Weights of a small transformer language model.
Size: 21 layers, vocabulary 32000, 103M parameters.
Training: a variant of Muon for these matrices, 816M tokens.
Each number is 128 + 32 x the weight over its row's rms, rounded and kept within 0 to 255. Layers, rows and columns count from 0. Numbers have three digits each. The size before them is the row's rms in percent of the matrix's.

# v: layer 8 attention value, 576x576, rms 0.0586, rows 217-255, columns 480-575
# o: layer 8 attention output (transposed), 576x576, rms 0.0525, rows 217-255, columns 480-575
# q: layer 8 attention query, 576x576, rms 0.0537, rows 256-285, columns 480-575
# k: layer 8 attention key, 576x576, rms 0.053, rows 256-285, columns 480-575
v217 092:115109100114120096106054144126106160175102113155124149096092129112136138101106115186172138149159147140097146148176163172143116086119089106177143152116127150138127176110117109177137096117118161133152066139068173112182094114190104117108109140081111148067176161148133065165098139129158085121
o217 090:141161073132095163136172070147151096098123123099071116166165090117126146150135083057085125096106112082129143155104124123132135164106123126000097106155108118142105038083102136083173126099168113137071188104145100124122123113179174141142149091177115140108082132127089168135145079131068101135
v218 095:175101117120127130141083156132114123162091120140077108132158138096122102120140181103100183181143164102174143176108160158134132125160113039126079118094164104107141124144115093161116104068177180140144175123128116121086115193192106123115092142134105117146095158140143117093169147118133124107
o218 092:116093130171134087142142100197121085081147123060163139120103117154108114122154106151147097086152103143065166084090120100144092149093138192134152097138106149111119144165110126140160138177082089169111091162131174127187107054134127157178177113152103187148151084128106126169087099129119149104
v219 092:144116143108132092113140130164187110074081149135141049155110134125147101136162109101133132128118114120093145192132119184144104120161176098163131184139102182090104113119129129172149132086175108094131061138151059101150158102141147132126143120124118136168073131082180155145111103161123186097
o219 090:161116133165165116156126159064107181194145071165160173099123120156050148122118188135102125116111115129134141098143147092043146152101093150078085071142177116120131103135093106078097093171104114119124158135118188117070068094141078141185060155090120128080168149193126065103144143103181082130
v220 092:154115144144153128056101139140123164179062109158103156116161119121091090128140163127127086075062142101098153176127109087120161147092127142094087077078133171149115144138144164181066125131138096176096140089141155149124087141137114109169105139067180130137152143135171143155095141111116113069
o220 086:065146097064135140149174072126102148110193128113153167117098203094142148125163141114124169151116129110141118089160173143143100103156146085193169161142120087080124146093159102095181098142106155120131127160166070142149102141145136113136163124198142117118136183137098136131132159124177125216
v221 093:067082176131172070157133119157128126129199097084172107190085062106142089122117196152092105109117132164159110146078101184116086063152177154164188143155130091165117107170124096118100156059131080143180140195172088166167095114174070110085098094107121142106187083152179166151114127169150190142
o221 091:165137158167059121140087163114111110158071182199096164089194125156148108117139119108123121184104148095121178126191127075103178218073094158106116082173110087118173146109121125139132163154134128171106103121122145070103133134092148168178144192131147118126110145146051087089094124160086078123
v222 096:133147188130136202109129073186151068122103113113160164133104146100151112090133095125107112133140161172112131082164091144163144145105070160085029174121158120119142166121125135164144102121147089123106117142132135042121077157155133114110191095154095108149153116072106104119091137110122112118
o222 089:096093130038114101125145176122144137140113132094137044080135158113117092189102133160111114125161100116120157179125143150096115118160151114154166104095131146135054081118133123109097075081099162175104163120134077189179160040136132127143160132123141131106139133150090131146135167081101155141
v223 095:161152175157101140146163095173139083204148099076113090091160126169154155138170112147091134150131151146119170160145154128073143080144097113093159170067129116009143143111154162131180112099090111086098213146127089111084135136186180121126118153081084093126051176077157124101136129091122112125
o223 093:140140071112164126094119127142123142120157143178150160129084156106174095114104119123157082153114118133133091074021079121139080148086203173161117113146116154231129138140064155140108169148149124142112017164163167137127132157066088141148111104149172132160137084117068112152088127159132099163
v224 098:102166111161211156158148107138204128110132086156174137234123133111172122146125145191144137117171154114120149124109126082141134090123127152191107100123100124145141094137096187099154107134141110140150178132150127164117144159122155101099095087095167144143133140135116119131157140089124087118
o224 096:116139134086058100117117167101117130121068111139085196020154102131124164065139194056135129151122085111132116155093133121107074188144140088126189092192130077113161175104107159144107177164122157137136126117113108093137102088133166174158164180114104137092091117155165149101116110162177159196
v225 089:086139137144141122122129119116198095088175204135115119164161135101121078122128132116212139106069144077114103131123072163119149182131131151084116051144083103137103122125106064141180146076125176115150118053095132083183149157167109165103103101114136170140192146135160170176100095135136133135
o225 085:175065115161143078103106122141087142115097093129115142124121123111120150118146115149089159148139126141122115162150151094151089089103104089119137193116133203132160141139135153125101120138135109087084178148146122198111107115115194088141164140186090028151117096151144129081149170175109130145
v226 092:151178072086106095146096089108107064159149158146108174115052143072110143118162101127140116110162149098125140110142213162139163158096149156158183070087111132073137083147115150125112139118137107145119089151108137038139158127093130109165117133100121071091136206072154125161122169187144110160
o226 088:137063184173096132170170203158172175120097134106114138134148128143128085151100144097108119145119095202111090119142043062130110078145113086166114180194162058181143088094163092160173120148111185104113186137170133147125145063153130160089112114144097163106118085105108093123088109069070099094
v227 088:078131116129127112100141180127121120172095051158128118148159152144100133128082128128188138134114107177157121118172124131150117168158108125145178117187075122129105104124081109130115172113129064156169147166106118086143073092113130133135139083135084168105095107161144162087126099127093133085
o227 088:160127159149094133140068106121110151119093153096099098120091120095119089120154099110081188140117208082132138163089088103090118113085112132130150201115138055102127134153158134088150127132116095105176134040133167171141156088162106186146147183142161051125152104100107122136135168049136101144
v228 094:130101157095144133122120147155148070121137127169135104159081207119147098149111108159081101140126160141149140163133151127105067126136130176129204104115118150102144183141134138103078123192084139125145095170192124094122107107185093129194138146131096183143097128131167095165143200106121103136
o228 092:131139120126116152149137112166124155140082146139215116082147098179061177162126150071147123173172056161093069090129107086179124102137176121147095172088137111156097124135126109130132077103134145160126177163102103124111176168097159121062081120122220067072151114111111176076118127185126127105
v229 089:153107127111155126075136197162100123154102158102100124107044121118136029122160104101121132139151130138124137112101145125112186157097160118101188106175132111102117087163095122100109161142124139086075086102117139179071110104154121130165144115097096129082158086064168150133157154120056111134
o229 087:133189087107122109176116040133119143098174078124125153145153165100140194137126153177117096143048127138132133104123136139131104124198107134153125161101113146151117141070157158133161123171162170140136126183132125121164127128074147151115103093136142105106128141161101117139158134109177123109
v230 097:082163122117098083122159118129139122180099103161123122137130124110160186136083149169124125103147181190166151145116132095163127174069123091083159168108079183149136145163139105158128081172181151152150109102129073153108112135142093180105104152120108137109101144081093212100147092156154107182
o230 097:160111125121160164089093101168105101094106163102136156094085155134108078093117133072163108107121116128126100059091110135074137104147099148141130133110182137088104109123106100089091173111068093107132137175098172116150140137113121048129142142136161143084121149170204081119108156130134104042
v231 092:156081122093143109132121132055133101145153155130106086124175083079144150113133128158160099141131109114126139068123130157142121127054084113109151121088109128059077075113102175126133113154130094140110011119098138083143100137165113098094102184124159147158100119111148096115078097138130079131
o231 088:071134136184076142099116140184112106096081153148149180110094173201116082175110117123140144138121141174095095166095127124134081158193151190178151119121137134151159132132148094134061117102124137151167255154163055116088156084100188159107138160147117093095117136129106147177121144111152193098
v232 091:119143151115094157095073073117158134116093187093144172117128156085094121141129164182106129101143057173146161113143162158078135127162158162086126072161148176134144187140126129165120077152056125122082106088130123095133071097107181145162110172093127178110108166119133193130202129172121133071
o232 088:137130152118114095137140167132108167100159094115120092135124110136119187134095111105121125121115151098170122163135095053194084139145092146153130142108150055131122076078153136138141125126199152111185128175121105156102132172133084091108067137148151067121122139168108112121081130144158133137
v233 089:145140075134100186081111121137140099121099150148137108140192095184089110117154148090132148111092114089107105143102115113153136180147107148153140121139136143210150143150163150078081141129092114079122192076147153093123163142155127103169140102140143163145088119134111086140154128129142189074
o233 088:090139135107153149145193106119133094168122126119121100115083158100149169110075137082156096130143106146150129130148152128167138133104188111161105126139091079108123154135105130142149124096132120158131073136132131217126094175079095142068119151150126075109218121053123155135150118144164108232
v234 091:083097146134115118132184157123095161103182154095169124134122197189164124128144182089140171115107131182168163138064165107166125119141167133142121190043115107122176129134111128168138122115118172128122120070137102142155147107170179091132096145137133157165108149055207115100179130165142141135
o234 088:160180082117150140121091127111109073141132126145102136149152112121111099126150077126141071101156127115086120115175090150112145131148115082149112092208159112124119167164094131041152155118142105097169153148069133172116124178113115138157104090151056101105099145143145151128081130104153071121
v235 089:114135174096134081196093091129142088131140163129171145147124114172162114149145101106054180121161162057164094167126115194152191104145154172111100075133120109191075080182123170178134113140147200075120131147089174118150114098155107112132134091140135119147090133133150175157127143194117151096
o235 093:150139129188177138057181169072086074122124077129097088075110177118089117091143117156167068160050148151107135140107089127176090110131087140168173137069128128096128158076069136100155156145055093155109112117169102150168170155125146168128188152105152173133194104145136156149128122081093138178
v236 094:070137166152122145182156161135103139149096128153141135101119089113145093156123093125108086118168113154105089154140063154079033107145101149145088139143105048205084132134124076163162113147182210184119156097067137099179134129102147193116071117099150106173135121121125170098084120151118175142
o236 093:171095134147150144081111103148173118147094171163110077170108116139141167133119118175118161177096158093150165145147147122158229155113125089109140069092093135126140151155157212116080129093124042134156108167117146151120143136097146091164172113158120146095136124115104104123134093110175108136
v237 089:162120110102119041181142113165136166118088077114147152141110131160100135141154162145152106120106110114146118110057162113146145132127104162139106111203125153121102118186154147114136147122146170080113095091095173130124124099162124152109105122111188094037155091133163080130124126179141206170
o237 087:103154164140140190080135134132144126117186147155128109100140076135157141152121191110132122149116169186121132170185110104111097153130172120139159159061070074133161133077104113115125095138111073145118134165167118161118118158077152159145156149143081147142120096104081173084160159106091106080
v238 088:136132134126116062119097112160092153148140118154122094097086124137099109094135127066111156106132097105075120167171178056123154101112093201035175195108170146165123141054122081155137148145121089163120159135160101135149118105113146147139140051148111143127138153126113117089100158150196176133
o238 084:086117126153143179126113144077177153119117099107103134152176124103135122138117157138153085136124175081165158138151117152146116161138147041165085094118110067097123096154154179092135192138138151116118137138138117119109132170097121098140072146170120138109148099123075069163147091125046082125
v239 087:105158082145190113112108135104135149148126149146169119149146111123175145100096100148144112101146164124114120128148158143153108143097131147113171131113129184146066084165124132096132128171061086104141085132070017112086156144100119127111100120162147127131091138104175093060133136148152207104
o239 088:185126157121144160161143058097100094101099070133093106093091126114115108136097157100066125141125069189176095085062121167143152115192079124154115130107215105125135164089180104166142117103129136115092142107187253126140140071140106094161153150075185198096089095092119159155132146122107133141
v240 090:143107123115173089147081136084142106123144168169062033214145138140115102061087107150160153135161067125126077096097126121103082177157144133121132106113115080061061162132178127125099106105149181108088213168178113100123104126090101159147109090136157106115107139165193176161183095138146216156
o240 087:108154126146105175094118111163148185138129099114151182096150123103081169160089158064119091097117174124128180164126110137127124019116128150152164091131165198158178165132121160163152097122092132152127036103051143129134101155116169132102095130173114141154086096120065080095067146133155049128
v241 086:125138122071121110094160138168116107105108108110111118104191087143140153112097133120168113102166163177149139104096110193098175109174120137076137124148094078096175174089131146113062133122159187138099153092149118194110109100170068146135140074145154163173105102160195176092071121129133152122
o241 085:170141109117141178152100138110173095167159153181116127139124171127101118129127075135098091124130107106164109170136094085094086097084176113114117140168085123113111113133125190095150100128055104143135121164122135099135132169097142162056084150102118103110123156089114134155107162131177066151
v242 090:136166114142099114143130171091125115143115168140033111114127164160063149108100144097173187196126118115088118114123135176217114125149120135181092086110122108068099147076090145107155044099165169116123108148034152104203080108065094098191108166107143170160090184126096120162136159112123159104
o242 090:099106121093109178108154112125137119095156042149165128133097097093170160127110143096101098087169108185142136141129136092117107074144084099156102187109118094168158111189131144121140167118122102142121127131166100151088191128194144136137160113177105105114150121117135116134120094145143101117
v243 096:119185117143135123128141112120111134090120162148144175188123081179109179085177123137120144095071093160144158146103148175148149086095124111122133128120128106107186114127139154143175077084137127153102085076159137115065192127122104127172159156086160127125123117134118110143101131093169094151
o243 093:136075116139142161144113121131134094194154027156115146096152146086143098114099155138173118162146139098097096109170103073074143151152131058182118076159146116162121099131119138121170136171139166079128145158125125165192099092131131105073136117117167149144169105164148176197151165186155163117
v244 090:172113127154123089141162152122118140113074083097082145130112170134152103143172158084159145064150166109151152168115091110101142155114132134172100112078124117129111157085146077141080090152064077161124106112144132154153091198076100068151169119156123131133139125076137177144146133128085093181
o244 085:116115119068153153118051129123124106143162149125156135151149121083095122129095155149102131123094084127109110059114133189148130096099104113074102172149075103119143111146122133125129203118140177116154104099097137148122146109136078158082129157158122103099148142165113083057111080132096117124
v245 088:139140115150165207167131134095167117122133144138143097087171118167156130141103159180149124108126186128114118111136090099146072104135086080141099149139125108195128133145121114156119113103131066090112115146155131165192161140160108145132145056125152165088162138126133157102173107144114123150
o245 088:135110115151142097111142117148136134142092112162126109170128094127139114153123150081148090161123079115121117169168129136130192162122087178133156099122104116074181137099120127120172108127147138171158137128088116125065158132134185096131148168128068080149142131119134079154145110119182144126
v246 088:160150101149159100132169081136147090100196168162096088154093109119098145180175186123184093146150140139125108140152131077102156138116161123156115155152162106159135096142167170105173145130147145151146176127096161113149106124139086107094155093125124128113131160126106139171115180155151180081
o246 090:154132159111120134134063119141163122150118126097171138121162136118108043110084132140086068084093096140154175109103127176169102110107133145106141097118107221127154116119077056189147155124163111049145085136108134140147166155156139115132157170070141140136122078138122147083142089110118127125
v247 090:107126169095138213142187159131120143116131142120162114096159117080142150111216127105174187185134173128070198127139151121092116122099146076157094083075086117165124165124188122125053143088182136126091126077133126078141092065149071149207145108141102164121074113110099141073095095109166139142
o247 091:140120087115090076127127099115127079128122092160068118146128163183128182098045111125083065117133090161138100146069112103139159145162086107104096140199131200102169137073147136118120123153138127129158171149087099160167177156150113064055112151118077108126212176142142109183141143133121129138
v248 091:077141156085110145158117122183131084093139184112113165156158118079152126182133146105151132101129090118130107159093096104176108145128127147127119102131106109076117064168136128189134116131096147073159144067117164129123147203069103179094135138087090086170155193124107105089124101041164154098
o248 092:195125144146110118086091091091163118177134144086128106132022200171134096091212158158158131154128164137111113118088140206132155121152120090120139165106140122163124180145114140088103198164143133100134114157135113125118068103176134123123118129158151159104130092130117132153155155196107105164
v249 087:128139130064178115100148101101119147114118131126128174161152131158079103105132091212121117078117168121120141115099105184111121114098174087060149135149121122129111127133119120129099024074127078166132139104157155120059091113166100084145125085125145081134067144099082076197106151158157140104
o249 092:115154075156106181164131158147151132147164165130196107143123132117133190142125113105116046188134091093168121145149177109108118067176153154207110131110190166095113125122177142152090113191155158107089166156072149095148173161077188147165102164112168148165135106113143163084095129125147160149
v250 087:118150135110133084116086125189098159170133186169140137104121078184079182141146126113098160099086113212168111096176104121132125040184122153100128115123103099186106083082153152100170149141106179147132136189107190131056172144193152120107093126195117140091161142129172186175160142180149133147
o250 087:099146097124189162142152170103122106081099089125113175132159102067114129149115172152140082125163120080062111155106205138150112177095120117143125085127104181117198141190093118149080067124169160129078128097174120137198144128086132123165135137095180098157115086150075106093138161096116086121
v251 089:172117128078122167145062089201095133119144188082192129099091125137031117200067101162101113136186119136124136081172121187132158131074137167144168109124167164100090124118075087106202131128075097116152105138081174104094139140159081089077137114134114149175139155094129080075144127155086119123
o251 088:121119187186107093102141166113180117163104093107079142152158098083172112092139159110162139087066129161119104147114139111092087104177128120115110145127123117154100122113167094167128153136160181172067161142136085147149112141080122157117090127128134108107123067124119117166136099109161141148
v252 093:133196154150085118137143125153120114171134147157143137132098143146122172164138116119148184203111093109105098208090187125147165110099106091131092089135061167116113142187143125123095110182125128145177136126126134056069121117127177097146152109049107099148140170144094135157140115177116176133
o252 096:123104163076212214152136109083078150092094121154128092118188140160137116118114144142067100081146145169112124054155065133157088134101149182174106142106173068110114125129111134144143112122194129113092152124116110144155155193137116148143176100168162184102128141142155147122147183068157117173
v253 090:099090096144172049075144174093125064146118145208142145158144135116061157136135137159105149147186125115073107089120118102143087105104144076143125156102091114174108157079161119232105102126139135123155121126127094120140158133115114129147043086110083147142135159108134134183135079156093160154
o253 089:135140148111124177127144084132157150116162137024131102103105189137158125103159109096125161125082078096151175098129138166127141126098109137102106133159156151087158131171057162082136137186134150095114116121081159140138086138144144075130194151130156100131106071191137136113130176121140088097
v254 091:146120152182211130153083106107154119165108106124139176122118142188122114107148142159083081095113137121171138147104151152117164110074122113117168224168079111113118114119147096164191135080098147147142126203194097206099139146161123137083183153099148158089090146145091146045140120084068163138
o254 091:121149143089092104107156151194114146100187136088175056191169097071160144166108078125164167155124117098107128107147155161125127165139152128146154024182169155125129083124086138131037101178140108084100102108085157104168144130074136099149048136146110091183143072144142097202150163140148096154
v255 088:082149129183097124133126128117081115113180177105147134152173109128149140136128119158139188165145077140111148158172115139197104101140200100130084167199106123148102099131074105137115115152165143132166136123121107143136120104089129125097158147170118180131121114073145140125144147089085211204
o255 090:160148178072177101133152136070129139120121149144068095099144129158154120099163168074130137135123148127128116160115179161142143143117080182177184057102089095136138107124121140139123142112146128136119115126106129113101162159146138136149124066067110084108173177213145135131139112131160087113
q256 111:152175152147126123058167124126168105178108068091059080094118161124114102175183114180103128142117128130101093097158132115109163180087149142111118114133116146124090137133152147096121096169142140101148086126091102161115141135149119067080144124107040085083127110113123073084097092108139132099
k256 110:080157158108118107130129090157158111146162043148120176112115173110113167212125095108100097183092126125133162128155198157184163212102158138147121125130178148169087149134140155124150132134097119145196135141095050129113107147135106059110129153097110137103151165116138103092143129132115157118
q257 112:154135129129118194133122108147131124074118146180143131168133158112156139117140155098136126147168142125123103143196141132165174112118157179155079165108174014105144119100142114160153155133157145084119101117133172090105145083083177126068072113116130148174196124141124179169136106110110159108
k257 114:201142115137145201150075131107103159131136123103111082109158157115173103101102065150147166109129088195110108142169152180137146079088064146070058131120156124143157120108089130152121083093095125141134096151158147113109148138111050120170127189091112119102145106125142127123150134128141094155
q258 110:112090189150139118151183149150106111100118101101124112106118143168118115075138105126114116114156166143107098089115071128142185154074103099144133112099120130073149115168131152086143165117074075102097084100070087132136118097140129127110158142162121155093156158178141054141095092133097130146
k258 112:118110167140172174106130099075143139109124148130158098125148192177127113142135097094091152144164167132121136116092100153139156131136092122120120088133125092094104137178153086135144145076073067093121076102088096133085137100135117065121128154143111077112148157147158143101174078078131137098
q259 110:118127165154101120126058120069119095142158154105144180105094155154088041097133101082108077161148090126159137110165075084105110151111165116148112150153162100177143085116092132138111142103119144112110068154120112180166217166139161169163106126160090112101092171113191153141115120098159137144
k259 111:113109143138142108173074134135152092190097161104133183147126150198181146084087136103106088144101104145181140098091115133081140125182202119116119085141159145187184103159153184191076142118097127127112114092131131152133129203179151130097128124134142128112112097133188162113143105159092168159
q260 115:156097095111116108046115142100157072114060175139137137131124114127133098146123158115131107149128111175104134102056127100129143139180161132107172155082119173119110099128062121188118130148128148124056126066140123162133156124126125104109161148147142125075097145113169132123130088122142161083
k260 113:162119089076096126111141141090147078086081099161121118143191101109118130135172129175103142171148084150142160190102100151177140073166145155155129169153173143141105137158079118108181111109130166139140144104122113123091144148105132091088121127100127148151133153102157124116142144127129174073
q261 109:178163120167093084139151146129131169096095064109111156116098191132193153184106181124142105091114073180142155118172184139099159112139164097140158108123173110156152156112131153166084070069170120193055141115137124066138132173176115165109136100134161148160147135128115099111127128106099112127
k261 108:162119066192100157123104105127134166068126077122128126128133191149175135103111139147163160121103081135117091124151128167142151087083150141116198128121119130147186140145126133127112133098160109115080144107173113112079123131184153105133155110101084129146155132175099062143059122064127066129
q262 114:149142171120179143092144085167058152120115165123125114142136138174123157133121143082197132196156132087161124158124137094138186155118107085172139106156199160179157133137072108057134112136161126101142110120109143134142138148118144095135145144081182052118158178150126134123114109159161086135
k262 111:168130122175164118118145066114071114174130121106067155143092135133138111169198140165179188131137146106151105105132135141111109144108160060154124129180156136163155122151077106044139086097146155123139138098166084157143105182111156093104113155138145100089170094120106136117102126138193105099
q263 106:175098046176120138061091113069209222103102140105162144118102041108111071162124126143147146106112115194089139078102111122163131106130073158100169171177129145142108135190171126151120109198116126166108143167104134105041122128121163106125106189149121096145132166183144107115147094171155165124
k263 106:131095093158191077133097107108149124123130119140136128103139128169068093137121112104146081103138145116101138098096140148148126091091106143123119166067047139054158114234138116104155084191143126136105165111124119136111107153134158102140132147110142195161197177119138091150155063101170120098
q264 106:125124118152072096076131142148135085113143148059082148107121178091087129119125131194102137137151087117178144105079159136095150147114116111119100162122183149156159145129093101154107169132085096144143130046094128052126191149182118195147103154108125172102134095142118108127089155128117022124
k264 108:125155177156132179089142133118159119156106115144133189169139102158139165113087157163164113083185133071177118126141098102062145106145075134110099146124147144103134170097130083124083156092131134099112142163102131050115164137097101183130099148160115134102119091107103108124087154122090131094
q265 113:145113071145081099153155146115126125123128151125187055113159113152148147135064160140122134140108135118079124119126117121108109100157131117137153079126192139123126093147217151172078160101131125148132127112117136098105118141162146156119074121133146117186095128132138157111095079148106171081
k265 116:147144082118100136144105132064146133164079082069113179155118145130054155111115166099133139097090151132160186127198148149099059125116178139104123093123139209117130116062120087203184181058136160066114148115135088107088129163107152109066092102127161078135166125152113160160179135119099188122
q266 109:143178114099142109138130142092107117113115150108126085125118144173114088114154161143149079132115099165118115188085118168155136124130092133157141065200164139071087136099141123058065093148103090159109134091084098104169159047170146115095126170121157154101145132167063117125083114146149166143
k266 113:097168135116125141138115176114166147132145124119106107123147148185146049139132132126159115114050053163119110096116128122102175143119148162165148092186107144089127129107098116080152108159101137108181143136096146129135188098172149152098126110087111129136110129116049142078112090167137181123
q267 109:181168100148182135196130062180117179105118073161170135099079097168129067129137110141067143152125076105115150144039115126121111100100144118064149146099138129109116137100083107111131177182119129121124161146152201120158153168120130053123138128129133118124181150117117145155148144144074082095
k267 108:114153091108176126133107160170145166131136119145158164152089187208147124112140141112053052139089098124119131106075118173114068115131128145123109181082157116151119069151103104134118114159183043119095156088113139099180131146149152085170089118159131129139151147155106123099133097180094112160
q268 109:172086134098062160143124141066105145205107141157142098114075133126140136165142169150174140093131124111168032135110134190104125126123104100117151092178098109104157128139133113145141098139142168074155168139117109106118078141177119120075076051170125139195111128123112155129143100128116150077
k268 115:104090143161144136187106095131120173171118149145124141118083108155144107105172137121089133042124161166151108168145096095122119083109133106137159117121105144169134120140107044110190115117169164112188131146143148120172127156144135143101130080149105115113160165112082150114113078124113163101
q269 101:137109151125059121145130117141126143115137120095129105096139105141120145136095157124113173117174176085093135104128121124116136177143104173115135080107120149121147115162073128143130075176164070146114094118132151115132101107129134085176122178170134083100107162106152199134118089142178119155
k269 109:199131130169150169178137108146126190136118187175167099104172109155148101150179115167096148107127116107113170146172157064184119170138099166139126127110134178136115130086130106116178116154191091086150129067139115157100121150085143080143103165186151092135122121128075126152134045101148093151
q270 111:109144121179180195124132127166075090111133131182208143127127180072173185135103105131116104162132134123120113134148175120116182095174167155143117084124066191105089122142075107108103128204141135159165123141160117110127138143156150115102117115137112103191150149123052151129190154114170080129
k270 112:125161104203182123128107111144132145146137105096121139132137165098166178106116080112177139142132169171108137102104149136075115140150138106136151119141079178129100191146129145149097107159126121164144088107138132140159152141062150108058171173127129104138107171101109138118185136147160085178
q271 109:085098150171075091088078109193139164153127108088090129130196135166060107146092117150122107091128139106103143178118169139111119108167104167129096154154139074159127132187112129066107116157105125156153127114146135117141100112105112148154139129161112133150101044109118090132095098134117142148
k271 110:096093107131110116079088096102135141136137100158108111132111109178116117126110122130108113116217132140088126142154181085084123109139113107112116139131103105169147115116186103107158081095053120138163133113161153128111133122123096117122088119074149121104105129118153118135091114129111087151
q272 105:119090125083188159177093176133116101167119112135153155120100175120101112135126120110107167166124093074101132142179126156118176102042158134070158093082127162123132149177108107122159078132118152125137104134198125107158137135096121138083115170124116143149138045155127174153132106169158132102
k272 105:169128192099113099111111146142105069152128129164091111108092157081095165123127069114144124117159088044110112153075111116174221140116138102090157101142181166096169188121119098109150071114117100138133112129090088153126141124099125162038137139102116115128132120075173144153108109057152131136
q273 115:115140132093106094111081117125166124086154122211109100149150077097153155132077121127155168174103111142141047144053112099108118117132096098078094149140120232117089118118172144157092096097156115120120094118077096163131121126167134168146134134124169123106099107102168176114180096098093148093
k273 112:201141153107112131143135177144138128112177112125125173130074118153117148141108108113143093115133071149137092134128154150152147119140127147070150141141127203131139151058160099085164121223174129080143076123167169178134115154121179210140126180160120125144110121113115185122168112110113175145
q274 110:136154177095173147144124107146123139110159126167156148107143157092110117134080114171143081148127104040116132177151136195198211101087134130130131130143149139178097090137148075086155103185145098140113121061085134108127139164151097119129153142140139139168145156085111128128148105106122141096
k274 112:123153153166129140101123093127166138102117132162164135094130143091125114096119113191089154135152173097082122176063101125168191147126198152186118115150101066165152091169136074095134108144118057093054166070148141137166133140146136115187159143150180111159121138163071155107052142064090182141
q275 106:118159114107145141100094059161181152145148117138067132130166152137093141094138142176195136160085145094139070093155134166120145061141160080082115105138128127139125086145135163115089109092118155100162033140157071052129102117179114113139149131134113143126128177161136142101173095059133125114
k275 107:140122118102144090071126099105104125116151144160142117105054107124105134156143141120172126175105190133134116099112138177093151099113165075091123125155071126120121136153131185158104132162118144145131100063145168145185175138148121135102129160124151118127086120180112130111185150092137130114
q276 114:061150106190166169121116146111129111130144144075128179149076148133147111107104139144181132131093137120085070041130144099097115122095157116132079116126136090128128178121126120182116101153114131157128117106146162139105139081115180150107166126108122175129092146142171096089093116158206122174
k276 114:105171168175152112073109124118099097147162166115125131162104134110161131109116150110204201128103129105109112097146170125111124166125137149159038118131173129120161170096097139084127125163102118143119123076137072090105075116112109125127103106120118213105087145154128126128122121176149094120
q277 112:165138122101158110080112192099148081093117185164163102123163140106156110154108168058117153180163168157164134140105089104139132122096067119072128080116121101189134124143167146096149130082185120124116068185086231154153147115154162130142083112141160122155123073096092113072134120094123137151
k277 110:175142162149123126131168169102101059124170137178148089136152146094123132171176133145166122080125096146137109112195137129128169171109121127091124094150133113148117103142119143116150142161139114131195023123133152132109146147144155177136121125157109114188135130075173103165083114173102150168
q278 106:146130061163151157175097169168165074076139133123113120092099174105215084076153192167158144070102140158161067084150131160134148143126149127182169164158082162160107160154138158140104124139069186159132160104111134061115148125138145130071187082136124126140167110087125123154122139142211126131
k278 108:170129164149182183086080167146142085106077118142148100127136126143139170118157093178189138105135163132145123077090169143131137139153153127140092122133113159193150194114161094133076106118151127144162141133120144164169137128116120118120157174090126174177172099138106149099145106169122171057
q279 109:094049063134126175110117090170134133133130184090123120165148062151074172138069187153114209178145112119104151141138044105112114119144062094052138115140075162086119131133114141160118127104132155110105148198127090098108105071079191150141084148072180138128114164153173183148161151115102164154
k279 114:113149071130115144176122182097140031136093104084129156138158087132084158139084122093087191147181125103147117151128105153128113156129110133090131144084087109066111139122142182148181133082137190105106139214165104153118110160136167137132134097074144112099156133111132179128158087111127130135
q280 104:113065200104114140127128171157108117161133062127109130074170171084134139147079091146079181084124141136133151188127166132063132132135081089126134098163108145212099163125160067121089099197169147144147166148132141109106126127091091184107137095183186139189103097104110093114089088168119206123
k280 106:157038210114151151082102090127075127126193091173091108165129122136156191143103199176095182148142098159166128146105166088091112112160113074077117110094096115154100091097142126166122160183125054078097132105139155103132131081131159151138128105196159132107043104120120122092098134141175126150
q281 110:129128133096116131106126161146162185118167135133088095108139090145108127175128147145110145160180113155133084137154117161051075116073093101173110154124117126187144135098114124113157102100111102149116071106074084192135155155166156182089131095109102169129166125137053087116102111131084130118
k281 110:132114116105148134112173189146141153198144129135066064109153103162138181107157169155167170095174114154145099123086126126090086079079101082088149160132142132123183102076151109123217125122072099158098151131109071119137124183097110157108161127134156104123187102121075092119093130067130158096
q282 104:161177084099139181140120115160084123119149172151127106144157139151128142149114135140128174119063075106114139125095131078155123147099148149122159132125124130104075169162100139133130175158130096091125130131134099080113091149109090116109173150118114142101167113091101131151183122101122083114
k282 106:180153145073084094122052111117082138125185110149163112167038136075128115167096080114136146100092087081100132135125116103125107083163143093168141152105132157162142161191098125149167168132125124127136144130133135070146147099060094106159069145114046117148114104060075162117133135085122130177
q283 109:172076114077175123154175147167096092201141091185160069103086168112147083103144157162102122097131183102144173118073186085101104147166112184103070143149123147079102154112119093164167111115171104110187113113125170137088109113093130090130126118098055137132125166160103123155147092121105111128
k283 111:073111115121110150120155107145091102104163114176147074155142088115112070160115102133116129022116155145098090122112183131129144164140116171084132187132099177128094123129127112102180113145169147087165158104110149117141143086133154144106108128165129123150179132109113134186108114103125157149
q284 108:123165149142112252120097059131165085123137131058109155129135135131160072087109114134146119113101131176169095132114096111067170119188133124133122083095117116102041126092105124124184131104151115101128197090082145133094129163117149122154161079142175160154147138159039098138109101188126106108
k284 109:111137101086105200144109101157199097080128154070122180151122140094164119151070093160162091108109111158180098141150097156053146072162172118071111106031126130092077142152113076152165126129083146188149168063090117117110131137069150118148133119171131166137162113146116061164133118170151156108
q285 108:102120145123186053093170155177129097174168099107075154127187120123130194108126119083117064082142054124118141140100163131099157131134118172139179132095121154121145102111138188140129186129215146155127058192095205125123093144108105099142143078121124148091118111132147172079121113117151060180
k285 113:092157133142207102074110126149106104107129120136097117125090096174082184138117139109157066045161134092119173113109170150119156105118124117170142184073094158140134105071112138144147162116134186148133111161129170120116103132101134134097133102131124120153131126098112127150144083160132052144